{"num_hidden_layers": 10, "num_key_value_heads": 12, "vocab_size": 39128, "norm_place": "pre", "bias": "none", "tie_word_embeddings": true, "parallel_block": false, "optimizer": "muon_variant", "beta1": 0.93, "lr_head": 0.00392, "decay_shape": "linear", "batch_tokens": 131072, "doc_mask": true}
Each number is 128 + 24 x the weight over its row's rms, rounded and kept within 0 to 255. Layers, rows and columns count from 0. Numbers have three digits each. The size before them is the row's rms in percent of the matrix's.

# up: layer 3 MLP up, 2304x768, rms 0.0656, rows 2091-2219, columns 624-671
# down: layer 3 MLP down (transposed), 2304x768, rms 0.0318, rows 2091-2218, columns 624-671
up2091 094:186134131100130117157123189095140156175102174122137143171106132099114106126176132082118142125131114137118157108135111114121142172103128113166114
down2091 091:156104120144138143117172086147159166152120118096051140127116103132118156108139108133127131112173151111160146141152171094141145114129134098152143
up2092 098:140166130154115159140132188125104162116116123135103077112089130122126124078143130120076120106148165135159157130130146176122083134118140092135175
down2092 091:104081098137100147212109115149115161086136152114115147084107116127148113149139146131165120156135116111119131103128149129113093157130123091111115
up2093 094:133136148117136118177120108133156123127150118130131138131108186144149091137088185158134173165106093161096159110162110144098107128138115141062128
down2093 090:156092088116110108135130169149107099101115149148120098085082158153163152135145147138107093130132091165108113115087136108113141122145113123157068
up2094 099:142121082145130146099128126088082130102094120164127129151090122135159152189150132128070096147093127059134144110134112141108111101101131095087104
down2094 100:140085139150127145125106140147121162163175159165140197103134128115141125098143101137148113088130101112132087162136160145102136166174103116143121
up2095 104:124089123161138108151099129130146119126146128110124136120150145161154135159114108138125134122113097149155112151100086130122138139127136141129164
down2095 097:165114127119132112142129164125103141177107122109126113131113118128153105127107122140134093156115115156155128167124083113131095080153098091113131
up2096 104:046124088160118170153088130120149157143151103134095138174132122134099108120091128148142118161098110128150156142111106162151135106164131095122111
down2096 103:154144126150142130144169080137149116131150164128109114158117132089128127146112118120137104100151098130134150174130132162146123117104136098103126
up2097 100:138170125089088139122107140119098135156128103111150165092092156123130163152096120157102100105134141114165128133098093094159133090155140169111093
down2097 097:099101183119088117155123081146139128124114113151113124089121120128111123096096168139167114139105089137125125082145171123168130108103140095111121
up2098 099:150116100121115128147184142134096121109149113176092091108099139111124149140156155125127122118131147145181155137108131145148109101094134170106156
down2098 100:104086120089098106158151134096134109130146104131131118127135138161167068128154133142176086148142151115134140115134106118116114129143110133137071
up2099 087:129148050093113168091174130121140100146099139138096141095141108082109159122155122098115135139083117138121138138159153160112106088100159129113102
down2099 097:150069104127140079101120096099149120104128133109110140131097148161133101097077104113145125130149143101110175156139160149111121149147140139111150
up2100 099:120130110146102134146175130128127117125076124142154089145086131166144122137135093127117119110089133107126103105158173145134115115115156138115137
down2100 098:116126129132117130135166137129133129116125174109114116155121154097118177124128125129100134150115193140118137154094113110135155144113133143112100
up2101 095:126115065120154156180134088073191147104085108123078082108102125100130130121142113132104118148096101101105188131138147145140172102122161126149128
down2101 106:118084122121133087091102139098151101113140097132099110141124208121185115163097121063129148162163121099124094141125104144111129186101120105142125
up2102 099:131173131127097102168151159121104140074149119155153148128103124138138117106121172120137136130160107094135142125150147136131143128120182085117160
down2102 096:128113105127142165123105143178152138114141190091077133162132124158167129158121180180144115139141135144145093103107130158119099126123110099098121
up2103 107:125136146111094127103157131107086150101172161142114106156122123139093111098086123084131134090181144157152158111087150126113119103101135134113123
down2103 124:139127135108113113106158113118101137149140089109141118117073116135144122114095154158148169058145087090107135108127123162166107112117080132123098
up2104 096:117126118130102186116110102128111146123148094149146175103177141101166117148126159070111126134085125109126171186148126128065112158135107145110094
down2104 093:143138177077117141098078125154097133130134138108142153131149095100170081074074096143082118164093121112155087123148147109117149123174179172133207
up2105 091:102116144163170134133151107170120128181081126125107120123148166132115112146139152119159144126137141181126119105141144134155158136109188101118136
down2105 092:133135131124085142117155123106109112134090103160127104142092123105124143128109147149059155141118089115097148124140110107106105116136103165114126
up2106 098:125152134123069130153124123135148119146139095124137162097125124124178167107116164146141097145125143135097168123145159151135115143144112107127135
down2106 097:097138105155171145099120142123151110105125152089094130146142110125114135135122130106149144148133126078156129102137115147146136134126110085080127
up2107 098:179126142147156119131181109101143113116125105155155157116141126148139120089130126105149144126097098136126105119103152131149112089123142156089149
down2107 098:134123087140154126123157075146160076115161130090148135106132111121103128120115177110132159118150072172107110117133117093161099158169160107106140
up2108 101:153054187127112118147134160122150126121125174128133143152121135143177135119101148122078162092164165133108127079128128153117104135119185148126137
down2108 098:158156165123122101110159118118160136090126129112136100205145107135116136163154140167123145145127087136148160121129110163169171089116096167155099
up2109 099:123163110127140167123105125094134150145112102124120115130144169112146163100083116117145099177112116159106065091132123106106166095097141180129161
down2109 096:099141147103149110093124108123147131144136145150156153092135095108121087137159144141153148145133143116143105089107153096117120135145105154153098
up2110 106:111182122088140113108110157073090142101095141136101071084142130111074146106109119139149161118095136148055121129141102154136094116111104135073159
down2110 101:113162105103159128145131086092134117110101146130130169102136142122143130121091140133095091139141140140122084138137111128116122141115112191088141
up2111 097:162102152121134114161121117105107159126121120154129143137122117112117119140113103081160177096092106093155081075125088168147145098117131120104170
down2111 111:143100138137132127134163171142128125129110128083116157116127118120123091156136171146097121122146142186116129161156153104140132147148131147157096
up2112 098:110106130163100106118126126138123093106132113138086074100098139135156112111128148189102122168185113130131174142141103147133126118095137139113086
down2112 092:114144148132132131180130121081107143112096160150145112111123137112095131144152150162186142104145133136097131162118121128166101124118145128101165
up2113 098:185131133103156123122081112139139143128075133108103112111125105103122209135126128122135157090121102108099147101152085112138134115098113123106128
down2113 092:128135171123149137122080161112081083124185133170117129104144125139095143098136141147134095129153131079111170137112149123139128130162090122108142
up2114 111:110092081135204117126084140123105133109144117126152084125118174091117176098130153130134128172081145139131133108108090156146165135131089120150103
down2114 108:174149155119144113120155131107085152099140131121143127101129132170128103141145133139098164098130165171064136127134185126131092153135157105133130
up2115 100:121140110188123142129150119103105095121165137128090092126156090120133116111117159153152153100116126160129124146128133103091164141128109089141125
down2115 124:150113104111163182137118105130153145087099146095142169162152106119135127155112103124128084137100127094145109132089124144102130159074126102104127
up2116 098:087122178116124131120119170136099129117127151148160112159120131112174110146116149171121118152168126104140158115147103151105157137089159175116166
down2116 091:102135159144132078129135171169118103114095102132129128159135108126136134132117182142124107164110085178139145146123079115151113149126119146170118
up2117 096:149150133130141142146106135129158112129153169144152112102096136113181162127099134142173161117131081115107100116139118113150104123148107134127122
down2117 091:145148125100177127134122160115131104084085106112128106079141116129135138164137145116139161123134150111106089141116122154109136153134168129111127
up2118 103:140098160135159154122119133131147127120181166136154117118125137102121113167127132135113116105169160140156095106115152139124095144134111141138114
down2118 106:098129130137163086095124099108149119166114146116130085129148138116130088133156157134117095156096147107145110118132185121116153112091131142134153
up2119 104:134082145116132134092132113120121118177131133116125122106167147109119153102109109149136124143079168107088105120170149124137113107092159142092133
down2119 108:128172110106065129146123119115125126098156143122113140086121080142086142112153138137144138124137148153138114128116106103110111173172146135132186
up2120 126:102148108163164120094147124154109155104055121139176116136136131152117136141156175142097151121179155105152154126125163129105119147089111154152099
down2120 149:141157105084151119168161126082121102136122129116133122136156119136112124117128115174107137140093111145068169141147144190156126102125124166130143
up2121 106:163120130112140097159082135154132138109138097128086100164154123079131115138112115100120107105104130168118182107131170122149086128122151151130134
down2121 111:130096129126147136138121099136171132120143147165111121158161160118135144100101141126108094135093142169082133105132120147149109181087131143142126
up2122 102:131098168195134081200151166111153169093152148144119123143140108129132127136158113131137150143114153125186111124109098149149106124126121117159123
down2122 094:129083112087139120060144125079109154150106159116146119129098140094109113152139074163183116147137155122124150114149169145107151104116165137124138
up2123 099:132110158113110103122148103109149143155133174154092093119146134119106130160099165092135162144160129120145122125128130160162097145102166087148142
down2123 090:093113098121137111128160135130119128165114103138122121134111122111140093069131091156150113127110157146136113172124105194092052157144102129136113
up2124 098:148148137130176123120119129098142143142093147146117130144151136144111094109135082138138129134124156133107144085098120109146107131114108143138145
down2124 096:154155106116086117134134152130141131135153081095136150084139141123146131148130132171108093134121148117174133136118127130131148085112168121126137
up2125 099:108123144064129089110114113169150166103144122134143145115122149173105103090144111115144120094131124080142125117119165130130184141123116094081112
down2125 090:142120140129160139183132093101143137126172123169182131109135145115123175126158135151097189134100126103167128113125140129117091103158138108161138
up2126 107:087142147136127115143094096140123120107152120096137108110098184146134129109118176133149140129106155122115135088112158142141124103100137119118081
down2126 118:133088103135139134142111127129144125112150121171118119121128174130135128109156122136142062140140132107139110106136119084163153133111136094163143
up2127 102:111102117122138126092114112123137129111114142076143139126097143105105110101101112159168131101084118111118166177144083113164132114165140127142111
down2127 101:155117136115116127109136129049124105040102141136140156097099167132138128116092128145121116141102126149151130115113111090113136152112129147101144
up2128 100:142181138146100047147095107100146101128174109130147148150111200112124120100088125165148149143131105109152143156149147133198119123150113140095132
down2128 105:096131104099137123127113137135118152162173134070131128101168155115171142151099143151146133104109124180111175110149154090136128135124088161101105
up2129 098:150111170127119131158134145148097112114125112112144148135173135130150139125087168136078097165112128172153104122103126128139148087095115143101165
down2129 096:150139116099086132148157118140128108138096111156175100115095150105157140149149151116134089114098101100137159127116137139119124134087139175101129
up2130 102:171148142129120102078108097115129129117127116138156116123152107146172124118133134125073141105084130136112114139168141134139060133081119139101124
down2130 108:145121094119128109181145099130113129135156149119081174100086111159103115117153117137100143133135135122112130109103099080113122119140128131122109
up2131 092:132128131136087158158123113123136109085155127158135150169149102087102159151134094127120102159094167144104154153129127123152155094139132138143092
down2131 106:116146094127161122127110138099097166186156132078142134152085171110111126119145177114107149156115117137155102122106114138178154136141078063125130
up2132 101:117089154168123140104103120097127140160118121120096120138115121138097156145121134139128121154102123148118106117152097101152179114124137133099150
down2132 091:141105171100132114148133146120099139129092094169128156140151118185115133108101122142120111129093144140133138171071146085130164155118130161126113
up2133 100:126140140141107152144140114146178135108148114128100131129121165099087118104132092182092126095175167117126143117156134180130168128107149137114151
down2133 102:118138163120151118164142114076118155136119129123127123097165123122143145162153125101109107108160220130166127135160155153117152137143099161134128
up2134 102:133163097089118100152125133147116089142119165122146126137163056138130102115114141135178162118112128106098163151079117110138132141106132123120132
down2134 105:129106100099099117128078098134124107115159127120154169099130181163090153167116152098148125158121134120152119139118140146134169077199122125144129
up2135 105:094121121140173179147150142133141143126154149124175119099144092092101131158174143146117124122110136103121058124163124143142132094166080155140144
down2135 111:145140101096097070127108085117154110124135124163129137134122117086121141105117109103140182158135134122163122094142127136134125138113129151158103
up2136 102:131133136108134111129074125158080132115157111150119135154171126090119105093133119124089171189128166145172173102149117171103133128112141115130138
down2136 099:180094162130119122118138090105130137144141116122142142106155144137159135112155175123125095140139151114104073155122126158158173160124136104118116
up2137 108:121153100135157150098141091124143108089133148128123115102091157112142117109108120171140151133095137154149088139122110137147081127125118139141111
down2137 119:157148127144096155151146115157164127151115158167167135085105148135110088138141070121113145150120148139123114141105126155160153167182094166131163
up2138 102:176151095130151106096156091140122143126156107128136147154126114092122120123125134180099142124110161199105120150116113084119135170086142111129144
down2138 101:104142178137123114105166107086147164118125095124137183152130098119140132109118092130134135199136104169149145131146149134157140146128136115143112
up2139 102:159103090148140120122090147167122101150116129153098142125190117131140140127092116117142123122093147123119115145112122111141185132122090117136110
down2139 093:165156097119104118133145077126097114142115107112128129115158079120129193123150101138130108143196142140129147149158116188108114128152159147126124
up2140 099:134117127138133165129142108148125152135102133092143160132139125086069139114091137132127175142082093130167124122128143172156102147143150166083133
down2140 103:153132119131113136142129118179086116164157122139110113152132124114089129140158142143113113107185101132125172100125113130150156134164107105134128
up2141 097:118121139137174156141108116129077091088145143112114162089098129107103161161133176140105126162137139096143151159133139122127132111168164155167111
down2141 089:124116128104112139078088130123143146111095148145108137123085106117135140103136136131135140138116166108152167130151120095082156162097111108141169
up2142 102:124116143074134127105114128108125098086141139096129142132116176098094191100102147103132112152113125126088083079122098151142155083098115158115125
down2142 095:118094152183121132114130080140124135119180131146185154111095139135163136105138130104075112097101129117117125157136137128130109126152141132162115
up2143 100:096158164200140108105103097101135142107088100122118137149133130110119131123124134125091109168129151059116161141181119082139157110122094150111155
down2143 115:129123116146098120131146119128128121086160151141120138151096117147122126148108127131162152148125126103100147120107138155144154122127130130141106
up2144 098:119118138120101115133123098136151148155125096098161076129160132139144085143150113154126145098130096104140128081135185111133114117108093123138131
down2144 092:173154113133131094096110110118142124163153107119150114145090138092128138126123144107141112124142115141110147148126116122169156122152152119120161
up2145 104:116139106130088117106130130129143110136098122080084101139142161173109078074126152111094119112130162138093163102129120144105085100120164143144133
down2145 098:107126153113121132107117056156141107150139120085131129108112129092176082073132131166126130145144129134126125161136129132157082166152129170139135
up2146 091:071115105136133135115132110112125114149155119119141124114147106114097123096136140094097138124109136123124156134097143121137117126096134159089102
down2146 088:180139144108142151146123116118172090141153141067110097107088151122176142147138120121135118096142147122110151099129123136111143163149126113154124
up2147 089:166148131109144128137145138107169151106155123088130133108117134118160095119125171108142110124150098104160095089108138176138115140076124141098100
down2147 108:111107154154135112149129144107103166156080133096117156123133155175098133121108117126102178114111121107135133154122163152116136177135126121132118
up2148 100:138134113142116111124147117119166099110120097106133122112165111136097117124115117119132135109128126120107150141091086145118129134131135164149119
down2148 100:132136099139131133130109134156140105108115128125106140137126093163148112183107119115122131108129153131138124169147179130123126152098118126138145
up2149 096:123096112177121112089150153167158186151145128144150124139129187077149100158110108156116156092144128100132157131169113164135119158143116129156098
down2149 096:160097099142126084177125107127139131081110117156130096174095147116162122147150132145141138108150151166167125145123105107152130122135163081116139
up2150 102:105137190123114126164140109121122122101159134108102088105123146135113139133108096083094178113128107081103132129131153108141157106145140125110136
down2150 098:155093117127073123161147105118137122113152118114134118110108127145134141136131107160114109146145129139127179102131138127110120173101145112134133
up2151 089:157124134153117162172137123086094136123172081118103117134153111069121114182153137116142127099150138136144098101107148149139120089124120160156095
down2151 113:098095085119104135087167130168159106134131122202122171131131098165119105098165124153103145144148122125128102127134151087124142144143103137109133
up2152 094:102134127114122096149153166092114111149125081151120139119144111119127128150105137116133135112072129141173104109121143172098184104161162142147117
down2152 097:136094108107169184119118070154102144110130133113138126128147095131134132153123210131110096125144112122089111107126122077130102174153111136112121
up2153 107:125129139142134124159130098073133104111111163082100122130119109160089132090112123077108217151112104114096149157131104127092129102134095142118113
down2153 096:153158130119163166111085151115100142109111110134153139153158137136119100168162132171129138123117136132137109153156123168138134101109113166108142
up2154 103:115119172173132134087078091116162164101131144156140140133094094121135096115124084148147124156173116158118116115120163134131152127142127097099133
down2154 100:121145096087132150121051165102131121124084146116120107124146145152163121083140108120155142119144114133103136129141088131172090123128149117164132
up2155 106:134075089114154184166134148080110115123139093132129167142159101131101180138093138109057092139155137082123150128098107151148125108135126135080136
down2155 106:106140086133135146147160114142073153106125123123118162120100099151140137115107119096152123117085108123108179167125132109117096156144136123079139
up2156 120:135087101094119159127149127142120123110164132157083149133110194093157127124121124129094125128117097108100141086131152100196111096110184125171141
down2156 138:120120146123182186125116143123113149140134154111134162115126087130148137075191171095145149104107149128121159171082122101080120097117111128137127
up2157 096:113103122147100132140116143118115152096099118152105122146160125126162130141151125109103136127102124121131146162098144126125127134123105152152177
down2157 092:121124159132142141116122156059110142094112131126135107133134159117127143077131063145134144126135139133124108153156115121135123084105108128143098
up2158 100:157102119133138100125121124140088146172149160160121149135163143137185132125106082143109103124135118133123102121146130111110125174106097132099135
down2158 104:130125118117132113106141115116124134120151082129134126127101130107097138145106114114103132140099123113092179102139147134136155131117134136151087
up2159 102:169170132161107126165143122125178107100150114103160123137106096148145147097116149112090140126151120104108151166161118126142101115164136124129127
down2159 097:160104137134114119137113150151181125149095162130141113140140115106157127150116105108155140139121099120137137079143130093107137065119146134108113
up2160 100:113110087118156126132144127155110140108142078153133148127076134112103105110127120097107148117113178095109129134151111143120113096151081106139113
down2160 095:130152093149143133177088095116158080126158095155124132148104148152159108149126111079151139143155105097166124114131117153125143091144128109130142
up2161 084:176127096116129163108163185159103100155144129108060123115151128072145118081123142091116092076107135127160139139079125133121148115132146102097129
down2161 100:097111123122141124134147152122145139093113145111101157108091140149118135143131101137129181110114112110101145132105158140117128160137143125135134
up2162 100:142123143163107145086133164112099121146082165116142140129092126110127137144132166063119152185113138108131128111128154137112085113154162114071143
down2162 097:109133084105111169134146116142117137159120078158108116153163088110161131163143160153157132161162165127105134112155149140139110126100140153129095
up2163 104:105112107127110134088143093093142161125134184075079155134122096163150111141116161111112115113176111133150107136108118094137139165152114152107106
down2163 091:133107136088142136137117112153115140098141096125145109115113103126155152077133129101152153166168153129115161088127184165151115150136111144154183
up2164 100:139096086131122153156161122104137169113109124053134117122117171134135148104108130081089119134150129128116114099111155077175114094140137144135154
down2164 100:127150116136147153080130171091131191095129147162179156105112185105128112131122121131126103132109152102138110119152135135095103085109126114092104
up2165 105:071182171129101107116143110166172084156131097124120141139090106131138154112137115131131136198095139146069128103107128142127139108099135162103138
down2165 099:098116162124134133109123114119126112153151120153166176133136120166082122128168111128117101140122180125143100088094145115135115099154138132135121
up2166 094:125131152127159136163108108062089158119152131120095100146142151086104147140126141109139101124147152127146106116119182117106078137048100132093105
down2166 098:158130143148119138079123146144135135157167131145148105131114107148148158156151088136087113157157109153154119154122144153155147135153157153138174
up2167 092:115124127118116107106129100103145134125138180161100151146116141090114134120094116152161098159117101128103105096163122082112102143129112140120124
down2167 092:158136118146159114133097134099135138161197128113114140111113111141124162100128168112120123110104094179170062104161137124072124108155089165114156
up2168 097:148086170143123137131169110105122095132109165120136122106132113135112111127103105156108112104134133124179121114152157175115128106092153117128145
down2168 094:094159137100162143111128157123110129140121116101123133112153159153085125165110077169114117175124124133139114127129160128116117125110085128117110
up2169 101:143141120132135139134142154116188096115086127135110081109125142132116120119146108138130119078163166122114097111122085137128151141127119130135141
down2169 096:123093137137156146131172163094133124102142127165116147142109150136152123113108155138100101142105142147102148123123151139130112137183088154153089
up2170 096:133138134153140139106113163135098096130082148122180164101069144129130096130140125131112073104110154107153145157111145116107111127143106130187138
down2170 091:103154138108144067153125139135095130141154133113114154115155119127100135122089128134153146120117108146118118123180144144160115137115154087114113
up2171 100:091129095085124192109142124111141144155101145138138076159109147135175138138102180169143121106173104146151098118128134135149150123137107154144125
down2171 104:086108167095121109113117120117093119162157126097151164101115120196103128142169117150135140177138155128140169116123129102158114084126164164136169
up2172 102:179140113124137129104117112148103146109077121149079149086086092136114135127116154141135118141144118131153110124138139154105109116117149147117118
down2172 107:141111140151114166139149125134135133134152144163135095165086146117105120141154123160141184160124074096155181164145167143132132111106100130104139
up2173 110:133123153156104155117116103124123084167127148138133108097123143156158109105137128129144111112068152144098134128132149162112133102156151133115142
down2173 103:172144158133144173123137105121133126121146133112151130125118107171106093113137153122108088118103086111152086112101105105146055122152139087119099
up2174 093:089129138104141155101139118199124130121089096125141113138123158122110102137132155143107150145131148118097174130152125152116149084088074106123136
down2174 097:169084118101127128154101092116111168171124140129155123143099145118111141177130126143151065126124118111162125096102127104155112126131137132163135
up2175 100:104109179099170131098169136132144132142111105157127115100111103112166138142094128121075156133124103112113136151121149125161110119139131157154129
down2175 092:168100153145135113199153167127127163125111138136127115141112141163147100113107138125111140121099149171137105116139163111092140105134131067164127
up2176 101:108138148168142123165119129093152121140167093158161123085070153099100123110143115139110137167159085133102122140160126118164174128129181186140151
down2176 096:102111111161137120142150139149151094095148128134164119142106098114170110140153137113125106157093152069156132135140113153147133114083131143136152
up2177 102:135093090170147138109174107081081117105126137168136141096127126123131170136129171122148099123113099154069131091150145120138147152154132125122106
down2177 107:168166139150118138126116130121132098095137114117128110134148139112158093113168133133128139107123109114117108159085090135106162145166132077110131
up2178 098:149103162165143181098157176158131105113152122104141096124150140091095127131102128118101121102152100108136134168138111158125140137095131154080089
down2178 093:131124130094135078125092077119128111131150167153085145115103134148148147089145116156154127140135130115164150110125148151138130153140162146138164
up2179 086:135126123144142136142146156134109125113169120129117091106127130109137124124129098097133168167157125148133170173136140101124124130130139123154097
down2179 105:152125150077155127134120137120143130129073119122170137107127127099174150168187142153118137078103121110121091138147105102116125148123102137123125
up2180 100:125186112112155089143116120131141117139141109138127099148125132089186103124081126135159122101103173138136124112112155161175159130124146140106154
down2180 096:112128123147094121147130114090082160106140126120154173125142142186120133157112143123086104169135121122140093165151139109140129113125123114121123
up2181 102:127105096178090119092096150146144142143127090131133166140114148141175126195125131145107170127123158144115148127108091137143096094084159105118161
down2181 092:133138103097121112178143132124133134093112142161147114156145128138112143107126135092107162146134119148055117128152183136150152157110140156157141
up2182 105:135111122122101202124119080148143136117142132130109085133120133117127107124084124161120128121098116126133148104139158141130158142165110119101144
down2182 095:111107129100079079142136111156141126132088111142144138118167129081124167119098103133130144128101161100140102109109139122090166117160095107080173
up2183 110:100122122156155109089136141139110132110163135109171121114144153172144098148133107112121122159090132066090107168127124135135124167141149097157125
down2183 114:135117129107146124106133148141099100128151136107140126101118129133123129152123116140095141121081131126124122109174132145139149120122084129127091
up2184 102:081146147112133084134117102134084133162119113133129140138116118130122099109126104125122115147127139159129131117122116113140126131157200137147137
down2184 094:130114112091139100123097145155136084116110120113140146153142144114116098144108164110142121157132148161171127089159152177131116083112177142157167
up2185 101:128094106096125129174138120128116076129130115169120144087154132149072122142135111108115152110142127121093153126142135158165065096113140118194115
down2185 089:123121141127120070096163152123132125145111116138129158119145137183119109119107127141166160119161109131134116107139100143115128106102143196124115
up2186 096:149163117116109118118073118104147148137150164130152110103114146142111120097136123134155112131142127119105166111144105120167109146142134123108181
down2186 099:137139130114148128141146165175131146126110132132126096110107096124134152134096123134137120083122137134128097170119121119140115185105145107142084
up2187 098:109120102154120101121090156106114124109044155171106165116133138142099123118125115167109079134149162137139120142092104149153141117135101121124131
down2187 087:114118108142145128168156170128115110143174140137128089125139187115102103095129100141129149160129120070112142137121135150156147089103114121114135
up2188 094:071140150165146105130118170107134154144145119156099175087076085129118114106116115103115139098105109069126115174202147144138135136151094131195125
down2188 107:137100098108126140105118122131123105120159123113176127171162139140101143152166153105143126114121105130155148134117124129128125128123158157103088
up2189 096:088097118116122146129120133163119144136138082135128174149128137148137147124114142112153118098127123121140089136128110094171114105110120129163127
down2189 087:137139122162118149107146102109090105149118117150156108136166128120125118124147116155132120192143119158134159144151082105116116113099115129146092
up2190 108:103123108139120128153106126111154131131150102183129129137149096170072149140144132134158096130052121136140169128144081150118153147121128108134117
down2190 107:131135158126126117123121160129160136101133115150134134075148106126131104132148130097106135155118149050121106139121096100136126126092143115139110
up2191 106:157149134151149103085123114121106084166096131171187136080170141137114111179137194146202098128095116161112119098170138169152149141137146141084117
down2191 096:130099125127141143100126154148118142142106139151126149131133181141123128139123141100115143149164130168127106133166144130162116141169134102114131
up2192 100:148123148146113142119114126102113141104096146136137138105143095128118147123101148135122124145098140169104144135162128146159137105153095099133111
down2192 096:147092136136131162157137185138152164110175131122115107180163126079138136137166162127135104127168128128099139111080144105160132122151157142100128
up2193 091:132132088144081101077102094125171145115104122126094133115133091108087105134115168090101136153109103100133149134120164170094086070116096157119126
down2193 094:162130159155095151131132140141116129126140087132147136155083128091096103128113121148140120151108100142156123118124154127110125089146128150123143
up2194 096:165146188084081112110112153121115107103112114172159138102173104116176164155136191128142115102111142111195097126119138127148109143120117123137199
down2194 099:165120115102188142103090133129138154114154141134059132105122144107134159102102131153109151167099119103083131091126137132136134115112165167130108
up2195 093:159118154153092145125133140099142151092108113119129147095123150115146109111109157130149130119148149107151082117120127122125136127152129161115097
down2195 106:100137089095122124111117113148120105161139124104125079160130107120126169109123106136132155128162159129150148107129167172126140095104133138166152
up2196 110:121101128148142152122103128123152073113149142179105153142128127101139096112159149145133139109130121117143079089104084142096111150124142155125169
down2196 112:150136127117130104082088151144097068162128121137104158115138100114142129089115124171154112117114149152163109156083071113098138143139115131142098
up2197 095:131132103111085113117171078109123109127127176122102141133155129150149102115073188114108123146133116104107135138122108093142119122135113142117126
down2197 089:110108117119123119131104086109180140116136128169161172142112141138156117062139143064153129086113145163099118152106111120132124139122139128180108
up2198 101:130101101131125171109149127150136126147088141135117081137164094122125173099147125120110143142109172120126159095138113095095125097142120133104090
down2198 102:157143126161137143154137109123116143172143151142098125129133142168135103086118121114085120134158097115085150156129103119096143128145143110126138
up2199 094:111139171081120130113131193120154074125109090161114103126161118146173114114125117129129123074122114128172127147108130096160161180163088114133121
down2199 109:169123126111145161119151137130100142164120133111117135147142108101101118131147133100117084114129162130131148137137124150136117126136162128097110
up2200 105:075113131121129084097127112138142129136165143137116095144149108065137137119122112132118127135135144124126160120135112136119139105110111114093105
down2200 091:126147172100096154154145072137128080121170122131128150119137109151161101144152143140099133133142116118134141147142172158131179107098117115154153
up2201 104:176165132111142128125121115100161130142136164138131150111178097093164067140124116131127169081120133063120138112104138151112120112148132141114141
down2201 103:136137152129120078135162133151137153146129133118100091098132158135166116136145115109162106129118138114156102109115124161141107108146115116134152
up2202 106:138127078104085113169142143091146107124112127096092108105146143100167154150148146137107143121150120145148148143097121122133085083129097121091105
down2202 101:113142106114131106113165108164124105136180179083141096088119157158141119135078097146133105117122134125133131133129149142111189155129131170096124
up2203 102:149164147152155133121156108134135154096156161106184066142146130103135151143113092157129120108138131129173132151118124142125127127115104098133113
down2203 098:118120077107093092111112117142089103149139145150127106136136152109141131153117117141149137093181121116113148145175114096129130101141134161125112
up2204 101:118148136110104128118109130142121131119110179130142129125123143173123116142100138161119097122119144120095109126140104082096097127123109113153114
down2204 104:143102156101134148136101129134089130123141110112125146131098170097123168081112151160113151102114116138153128111137085111127078129117128141111129
up2205 095:113122139178073145131152128142128123104106187118107133104124137183122127135113120120109091177100112145139117105119113147118155135181108117143096
down2205 096:115119120163131086133162124081133100103131110123100130138096149137082169142058123124125133140107147090146099124139124118160131113154147093104131
up2206 101:149126156129119153154117123162108127144113129086126098076132139138102137131119122124166139127170126093131129081131059120126126141144164086135136
down2206 128:144133111144113154107153137123134129095099089156134108145099119106140115126119130148107143126116093125141117134110122080164138138122107160140118
up2207 108:146164131094126124102139158111118116143165142131085133168198153096113105138129148126127106104127178160155121167159141142113114133156112096107087
down2207 098:105115111132188100173140137117153151114076146135142109124102137148137110121139110143133081141125119135136124129108080122144150138156120107142131
up2208 098:109116126152124136164115125170108073133151124064140120194187150163150108086107123143164109145120113100120142141147132163143161122148144106142104
down2208 095:166113109141117116130093091080136130122094095128135141180127119147099115137122158077143121140168145114130136089153109150129178107113131130086142
up2209 104:118113112162139116102133137091161158086141144126161092129154122118153131112115136157134106119149146124154096108140118149152140103161113160166145
down2209 106:161155104108120139133133157125127089109107101124116156152136169182094080158146149117126181138107087138078170127099094081123074089089167155094120
up2210 095:100134151105097140120091114160090131122115117144118086114066150159172125132151125117157161095134158074112120116145170094127169101124098154160132
down2210 091:072099112157114117207161113108109105122120168078115153115149144137097159116146133101154124150126140127110118127096119163131118142122119097135126
up2211 100:116120114146101106086176132081134137142108113141153128114133119131168153111110109118105179117157132161150099118155130153126095115102098155094125
down2211 093:128174140127161165166179149120129126106161127122098079105106123142108112115078118156130132143096140153118136068110157130128115150122115155149185
up2212 098:148084161148138067147168097124139128122128128119108163195126112114145136100138078120112128120135124119157158142102136101097116139135140134172116
down2212 089:117123097082126130124106102116113121079144118112110140097178143089136089132095111123136149117153133128140119145114113111132104137119140104100141
up2213 094:076172132122144105097132137147100101111157123093126109133126085111109097138143138128164177143124111105095106108099117145116095131149119120164136
down2213 094:152139113127128150144099101056135119181105132163133126125112146135134127144146128096113132089119127108102106121130097197116108158113095102099110
up2214 106:160156098133159115130097089078116112175120143088122148144135153131159088131150139096143148138115111121133144139153112184126139091082131122125104
down2214 097:143173127121129203168116135113111140112117162091107166126110147130104126163171149098126122136097095140106131180134140086139140082146140125104145
up2215 102:121143184130112121147127084129127146133147125117127130152146155165141106131103082146144099139111079193114133108140109127095146106118161134145172
down2215 101:137116119133094122166101140115168136166162098124128116114120120149093133137126113120152134119074152088150114131125119141121126121158129144160141
up2216 098:118134106119138137118126096135135145114172119122078108140085103171173101146057132145132133140143126110128117130098122134086097163074166102124143
down2216 091:121121108165103112122111138127156159112098139151171111108131105106124129120131103153172100158161154105136129148106124165163150133155136135099157
up2217 096:131136104154141182143096115117109142129105176138120113150144155132128106114160122151137146162129154105108109099132106124140119171129150135172098
down2217 101:115145121152131090145095106105163094138145119120178177130124118125116133146121142129150108092102155103123077094117138145080137112139097120132139
up2218 098:092122123138117115098126104140119114130074113145105148136170132115122147122134148146120078128061086140120113133133175132151129138146148095134113
down2218 089:124137081160129151141099124101091121147137174102142110160089188119138128095149143125187110101137121178113105097143141131069160126096100127110174
up2219 096:104135158150166104131145161135092126156127111118092130122143094092165124162116107167096141138139145130140183151142098155148143133118069086110165